python train.py --intermediate_size=1024 --vocab_size=512 --attn_scale=0.177 --bias="none" --learning_rate=0.00417 --beta2=0.99 --max_grad_norm=1.0
Each number is 128 + 24 x the weight over its row's rms, rounded and kept within 0 to 255. Layers, rows and columns count from 0. The size above them is the row's rms in percent of the matrix's.

# layer 7 MLP down, 256x1024, rms 0.122, rows 0-24, columns 896-1023
size [102  99  97 101  99  96  96  98  98  92  98 101  97 108  99 105 103  95 100  98  97 101  99  96 100]
[[131 135 174 104 119 137 145 131 121 159 189 160 147 115 143 111 161 140 137 197 143 101  58 113 110 107 126 141 115 172 165  95 182 121 150 149 119 159 155 121 114 137 122 177 102  90 144 117 125 142 129 122 138 156 155 186 161 128 120 117 102 133 148 178 128 149 135 121 117 136 136 103 168 149 117 151 133 122 127 150 140 151 134 148  99 152 164 125  67 106 108 119  97 134 107  93 129 123 147 129 111 143 131 169 158 148 134 143 110 166 145 119 120 130 124 144 165 143 139 135 105 140 185 141 127 132 125 166]
 [128  95 137  95 117 136 131 127 132 119  98 114 134 123  98  84 138 155 126 110 133 124 118 134  94 132 109 128 169 159  99 137 129  97 128 104 126 101 116 142 171 174 173 130 142 139 146 108 178 101 105 119 147 159 118 141  94  83 123 143 139 162 102 132 124 115  87 136  91 172 142 138 142 138 135 126 110 105 143 175 121 128 164 129 133 158 135  65 143 139 135 148 156 154 128  94 114 135 102 140 148 118 150 144 131 104 143 162 112  92 118 117  89 164 128 162 138  95 160 120 162 140 127 161 116 153 147 112]
 [134 100 122 113 117 130 128  55 157 106 125 144 104 146 100 158 158 110 159 135 131 106 113 160 124 107 187 148 112 115  94  92 125 120 105  98 128 120 113 135 104  87 145 138 132 162 134 128 103 163 123 136 171 143 145 101 105 117 122 163 102 164 126 142 122 108  97 127 121  96 132 194 133 137 116 114 117 141 138 125  90 129 122 133 133 118 107 172 100 101 145 101 116 127 122 140 114 111 162 199 147 155 107 142 126 121 119 150 102 168 113 102 137  92 119 116 123 132 118 121 125 147 107 102 134 157 114 139]
 [109 134 134 169 129 110 123 166 132 112  50 137 112 132  98 124 129 156 134 191 177 146 115 139 135 132 154 110 118 102 100 143 130 108 139 112 104 127 172  78 103 135 135 125 146 149  98 107 135 154 140 140 140 141 139  98 121 122 151 148 165  83 139 149 118 132 123 161 150 170 139 155 102 130 132  97 167  98 121 122 142 100 143 145 109 161 125 110 129 134 117 127 148 137 121 179 123 121 116 135  82 108 116 146 163 135 146 141 116 135 129 116 170 116 159  91 156  95 122 119 182 119 156  97 110  94 127  94]
 [118  88 171 114 116 136 143 143 122 129 142 140 134  68 122 139 104 145 146 134  95 103 135 100 118  86 133 164 174 119 134 150 158 152 149 110  94 159 164 119 129  96 145 164 145 180  88 140 143  93 149 157 119  94 178 126 115 177 133 159 124 110 144 112 158 131 161 135 117 140 126 191 140 146 163  80 142 166 162 112 118 114 126 144 136 149 153 153 110 153 136 113 154 113 137 136 145 134 158 138 128 199 112 132 140 131 189 146 137 117 133 138 136 159 120 156 133 130 133 159 158 160 124 152 152 116 150 128]
 [162 130 131 126 142 133 142 143 139 157 141  72 135  87 114 121 134 120 110  93 116 125 130 118 138  85 142 128 143 209 133 160 121 140 109 117 155 143 119 148 118 127 109 121 146 131 128 148  95 137 116 116 117 113 132 128 159 125 150  96 161  91 121 126 179  93 147 140  97 155 131 148 108 120  73 151 120  56 167 103 146 154 164 145 138 129 143 109 182 151 130 156 147 115 138 139 117 146 143 136 106 122 151 136 136 115 150  74 126  99 158 136 170 132 161 129  94  82 163 136 136 110 117 116 166 146 110 158]
 [ 96 158 113 160 105 106 118 119  91  94 112 141 109 133 125 117 134 126 128 104 111 118 102 134 131  98 119  68 118 172 116  72 135 166 153 111  95 131 128 132 190 159 139 154 122 117 111 140 151 125 120 128 141  97 145 120 147 146 123 146 144 152 134 110 104 119 177 103 127 159 134 150 114  90 114 137 144 185  80 139 109 129 143  88 165 115 135 152 137 125 149 120 123 139 118 143 116 169 128 104 117 139  88 153 172 159 175 155 130 123  86 139 198 171  86 134 104 162 145 103 145 126 118 108 113 137 151 152]
 [158 139 136 138 119 123 142 129 146 145 167 145 130 139  68 128 133 155 125 151 205 125 116 167 102  97 147 183 138 113 119 100 156 135 157 122 135 131 124 150 138 142 156 136 154 116 112 100 148 102 153 108  74 135  83 123 145  89 132 104 108 146  98 149 132 159 159 121 174 134 119 129 143 159 125  86 100 129 125 147  89  92  67 134  85 182 119 144 115 164 130 131 137 161 173 130 108 134 145 145 160 143  77 110 138 131 121 132 163 128 126 129 105 163 104 152 141 146 118 116 111 117 151 176 133 110 136 119]
 [ 88 127 148 116  97  94 143 132 151 152  66 129  67 140  78 134 124 161 105 117 154 119 115 174 139 159 105 136 123 156 113 130 127 142 109 150  84 130 102 132 135 139 117 172 131 155  97 125 159 139 122 127 144 141 101 111 120 132 136  95 168 134 146  97 130 135 192 137 176 133 143 143 141 134 133 108 132 128 135 129 165 145 125 122 129 151 133 155 128 108 141  86 141 138 128 151 128 155 162 138 108 169 103 153 111  98 133 109 118  93 100 144 140 101 173 113 130 110 123 114 128 110 150 117 114 126  98  94]
 [126 118 117 127  92 154 104 102 109  98  86 128 196 119 107  84 120 173 141  96 142 155 157 115 137 116 123 132  99 160 146 138 114 147 138 102 105  80 106 182 142 155 168 152 144 100 151 192 110 151 109 103 149 160 128 110 132 122 151 152 160 156 154 102 146  81 103 124 141 107 120 152 122 151 139 129  54 131 170 139  65 113 136 145 141 118  86 135 112 128 120 109 131 154 126 122 121 115 150  74  73 122  92 140 120 125 103 128 144 109 105 125 136 123 140  84 121 120 118 172 114 163 117 178 177 141  97 123]
 [123 145 130 132 115 128 110 145  96 129 121 138 118 146 111  90 129 147 144 132 121 150 106 161 161 122 107 138  78  90  92 122 133 124  96 121 172 170 121 155 147 147 132  86 108 141 139 142 137 167 150 123 135 111 119 129 141 137 136 136 101 113 146 180 133  80  75 124 129 108 105 115 148 174  85 130 126 202  96 134 103 149  64 107 149 142 130 127 110 133 143 163  96 148 126 140 142  19 175 116 106 131 112 122 122 104 129 105 161 153 107 142 182 109 149  56 103 153 118 173 125 130 112 144 121 105 162 128]
 [ 72 113 120 115 164 159 145 150 103 129 100 105 102 108 154 139 140 110 114 110 147 103  92 115 116 137 144 117 151 109 119 119 121 116 150 134 117 135 122  99 126  87 120 108 132 134 107 132 109 148 134 149 120 151 153 129 122 118 148 110 101 104  92 123 110 110 119 116 108 131 149 121  98  95 168 113 135 128 115 100 128 128 159  91 111 122 162 145 119 115 116 110 148 133 122 139 164 119 147  95 130 106 134 130 138 110 111  86 103 128 103 112 111 118 169 145 118 150 116 136 145 169 158 157 133 159 129 110]
 [ 88 155 112 114 108 133 111 161  94 146  73 134 120 112 102 147 140  91 129 122  96 125 119 174 115 129 119 110  92 129 121 158 180 136 170 122 105  99 124 108 118  66 107 121 148 113 169 105 131  91 113 126 110 186 182 165 130 117  90 132 132 133 128 104 118 163 127 142 123  99 132 129 122 160 135 133 135 136 156 143 134  61  96 125 136 117  57 177 117 133  84 144  92 129 118  98 138  99  95 109 116 139 165 158  85  94 158 124 126 133 140 138  86  84  98 122 131 113 104 124 158 139 160 132  96 144  89 123]
 [118 141 149 149 132 115 139 140 132 142 151  85 149  85 147 101 118 176 142 101 148 137 160  97 113 105 135 138 108 110 176 147 183 108 128 145 154 161 112  92 113 142 128 132 118 137 119 144 108 132 124 174 136 127 132 107 146 165 106  98 151 122 145 138 153  84  94 107 109 138 178 133 111 151 146 112 137 144 159 138 126 143 131 164 137 123 117 143 162 150 127  99 116 123  88 150 133  89 147 150 118 142 101 126 107 121  79 135 157 128 135 149 111 155 115  94 110 112 171 151 172 123 115 146 133 133 116 178]
 [126 108  93 153 111 111 121  97  91 119 131 101 130 136 110 131 149 100 115 144 145 151 124 143 138 146 127  90 120 118 152 114 109 136 165 142  79 105 122 168 115 109 158 132 103 138 132 102 105  75  90 135 117 162  97 108 119 122 125 134 163 128 115 127 126 134 151 102 176 130 132 159 126 145 108 129 140 136  83 164 147 111 179 118 116 124 146 173 131  71 101 118 166 153  98 126 101 155 115 128 152 146  92 130 149 119 159 132 120  79 141 151  89  98 167 142  96  60 131 136 118 136  94 143 104 116 106  89]
 [145  91 135 156 137 134 134 151 131 133 187 163 136 132 100 141 129 120 138 149 139 112 158 103 118 128 104 125 129 134 156 145 149 153  79 122 144 163 131 103 142  76 160  96  93 133 134 123 121 106 103 137  86 146 122 118 112 143 119  92 100 127 119 122 108 119 107 149 150 170 108  98  98 159 152 113 132 118 121  74 109 142 186 126 153 112 104 134 163  91 156 152 108 170 123 129 113  96 148 156 116 107 148 163 131 120 127 151 132 156 111 180 134 153 119 106 146 199 128 126 150 108 127  88 132 136 137 109]
 [151 130 137 118 141 171 159 153 127 144 146 106  70 152 112 124  94  97 149 112 106 163 153 111  83 130  90 141  57 115 142 100 135 129 111 123 151 121 107 166 130 131 129 151 173 135 112 123 157 144  97 146 162  79 162 147 122 149 125 104 151 130  94 119 156 104  95  98  86 118 128 153 147 116 141  95 153 116 139 112 117 160 114 136 142 114  95 126 151 145 105 112 147  85 150 108 127 175 150 131 118 127 133 153  98 113  97 135 166 125 135 115 108 147 177 129 133 154  90 150 161 130 118 129 182 132 122 143]
 [101 124 111 127 153 145 168  84 126 146 170 121 160 168 118 141 103 128  93 102 134 121 107 145 139 133 142 149  99 184  98 127 131 158  96 161 105  95 141 103 143 115 126  79 103 164 116 157 106 122 125 125 116 134 117 132 119 172 127 138 169 147 114 131 134 135 130  96 122 116 142 113 148 128 116 159 163 119 127 124  91 124 105 102 113  89 106 101 112 145 125 148 134 114 142 142 155 168 141 134 120 136 114 129 104 141 118 122 123 154 114 126 124 113 134 136 136 134 142 123 142 148 105  96  99 152 121 127]
 [123 116 107 142 116 111 121  95 109 139 125 121  79 105 102 126 144 102 109 121 152 132 155 180 153 114 113 135 158 115 124  98 149 125 107 150 164 148 100 123 124 138 142 130 116 173 111 106 110 150 123 136 108 109 131 155  66 114 159 158 136 105 121 170 104 104 136 124 152 173  94 136 178 129 151 136 130 143 130 136 110 135 116 107 128 144 116 156 137 113 138 109 157 108  84 136 134 155 122 103 131 154 130 106 139 127 136 123 106 158 150 122 142 141 116 178 156 133 107 114  72 143  81 146 131 106 142  80]
 [106 172 150 131 129 130 124 137 112 153 142  78 102 144 130 104  86 117 165 130 133 144 127 124 114 100 136 190 144  78 134 137 130 135 143 127 111 160 123 144 123 107 159 103 133 142  94 123  83 118 164 177 150 111 128 114 108 112 114 126 115 115 111 105 135  99 100 166  81 124 124 101 164 156 117 182 135 132 140  95 155 128 140  88 108 135 146 154 125 194 141  95  99 182 144 137 153 137 128 112 148 134 133 109 110 159  86 126 111 152 105 138 101 146  81 111 118 150 149 131 141 133 140 145 111 122 121 129]
 [173 118  76 110 133 136 150 124 102 125 152 100 149 121 132 140 146 166 138 123 134 126 119 166 140 112 111 111 102 161 135 102 142 131 131 140 138 103 169 114 156 130 137 122 118 112 137 139 120 137 129 162 127 124  85 142 110 151 124 123  89 106 105 104 121 141 109 176  97 130 113  99 160 173 148 119 159 149 127 143 133 138 111 160 173 120 148 108  87 120 107 109 102 114 104 118 131 130 143 154 110 136 140 132 124 109 131 129 155  96 124  83 147 102 128 119 116 139 172 133 123 102 149 121 129  95 122 152]
 [157 214 121 148 162 124 134 127 128  85 142 127 134 140 118 152 102 105 142 149 131 143 120 107 128 112 130  81 167  68 114 164 137 114 149 135  96 131 124 114 112 134 123  69 115 145  99 165 110 116 135 176 113 126 137 108 132 132 120 132 124 102 124 128 149 133 152 129 145  89 111  86 151  98 154 146  92 118 151 158 109 142 158 127 131 122  88 107  67 133 122 112 112 143  87 131 145 181 126  83 119  48 119 101 126 110 145 140 106 125 121 116  88 149  90 144 110 159 102 152 101 112 149 129  87  97 151 148]
 [143 115 150 104 121 134 117 137  93 114 102 125 176 133 123 162 124 101 132 112  95 137 152 144 137 133 131 121 142 107 140 165 123 118 101 169 105 107 126 111  85 143 153  80  90 117 137 158 143 119 127 159 112 132  78 167 137 108 160 129 138 135 125 123 142 136 109 110 137 122 140 176 158  99  90 152 118 160 174 126  59 159  66 160 162 113  60 136 103 111 181 137 100  86 112 116 171 130 147 154 162 155 127 110 121 157 113 108 145 165 153 137 144 122 147 117 165  84 160 142 116 103 131 152 120 117 135  92]
 [148 130 145 146  94 150 145 117 134 142  78 115 154 128 139 106  96  92 111 146 110 145 103 106  87 124 121 139 116 121 115 165 161 106 173 106 106 126 143  74 155 112 144 146 122 158 101 145 121 132 129 133 168 100 174  97 163 122 140 134 178 130 132 160 127 136 164  68 169 113 133 130 129 180 124 135 121  65 188  91 160 153 100 140 156  94 148 184 102  84 121 134 128 117 120 121 103 157 139 119 132 127 118 130 174 114 100 145 122 135 126 139 127 106 119 121 142 127 144 131 170 149 153 155  84 114 105 111]
 [117 139 122 147 123 168 100  97 110 137 150  79 134 130 143 142  69 142 131 124  89 159 148 132 127 104  84  89 117 119 163 114 115 121 181 139  80 141 104 147 126 142 145  94 141 131 127 138 134 129 138 133 114 143 123 134 117 175  86 117 138 104 136 121 161 117 148 109  97 146 173 138  90 109 150 108  72 121 129  78  77 167 115 109 153 125 154  95 132 162  99 159 113 113 133 125 172 169 134 123 125  98 151 148 127 142 126 104 119 111 116 123  69 133 138 116 127 147 124 162 127  99 133 110 124  98 134 134]]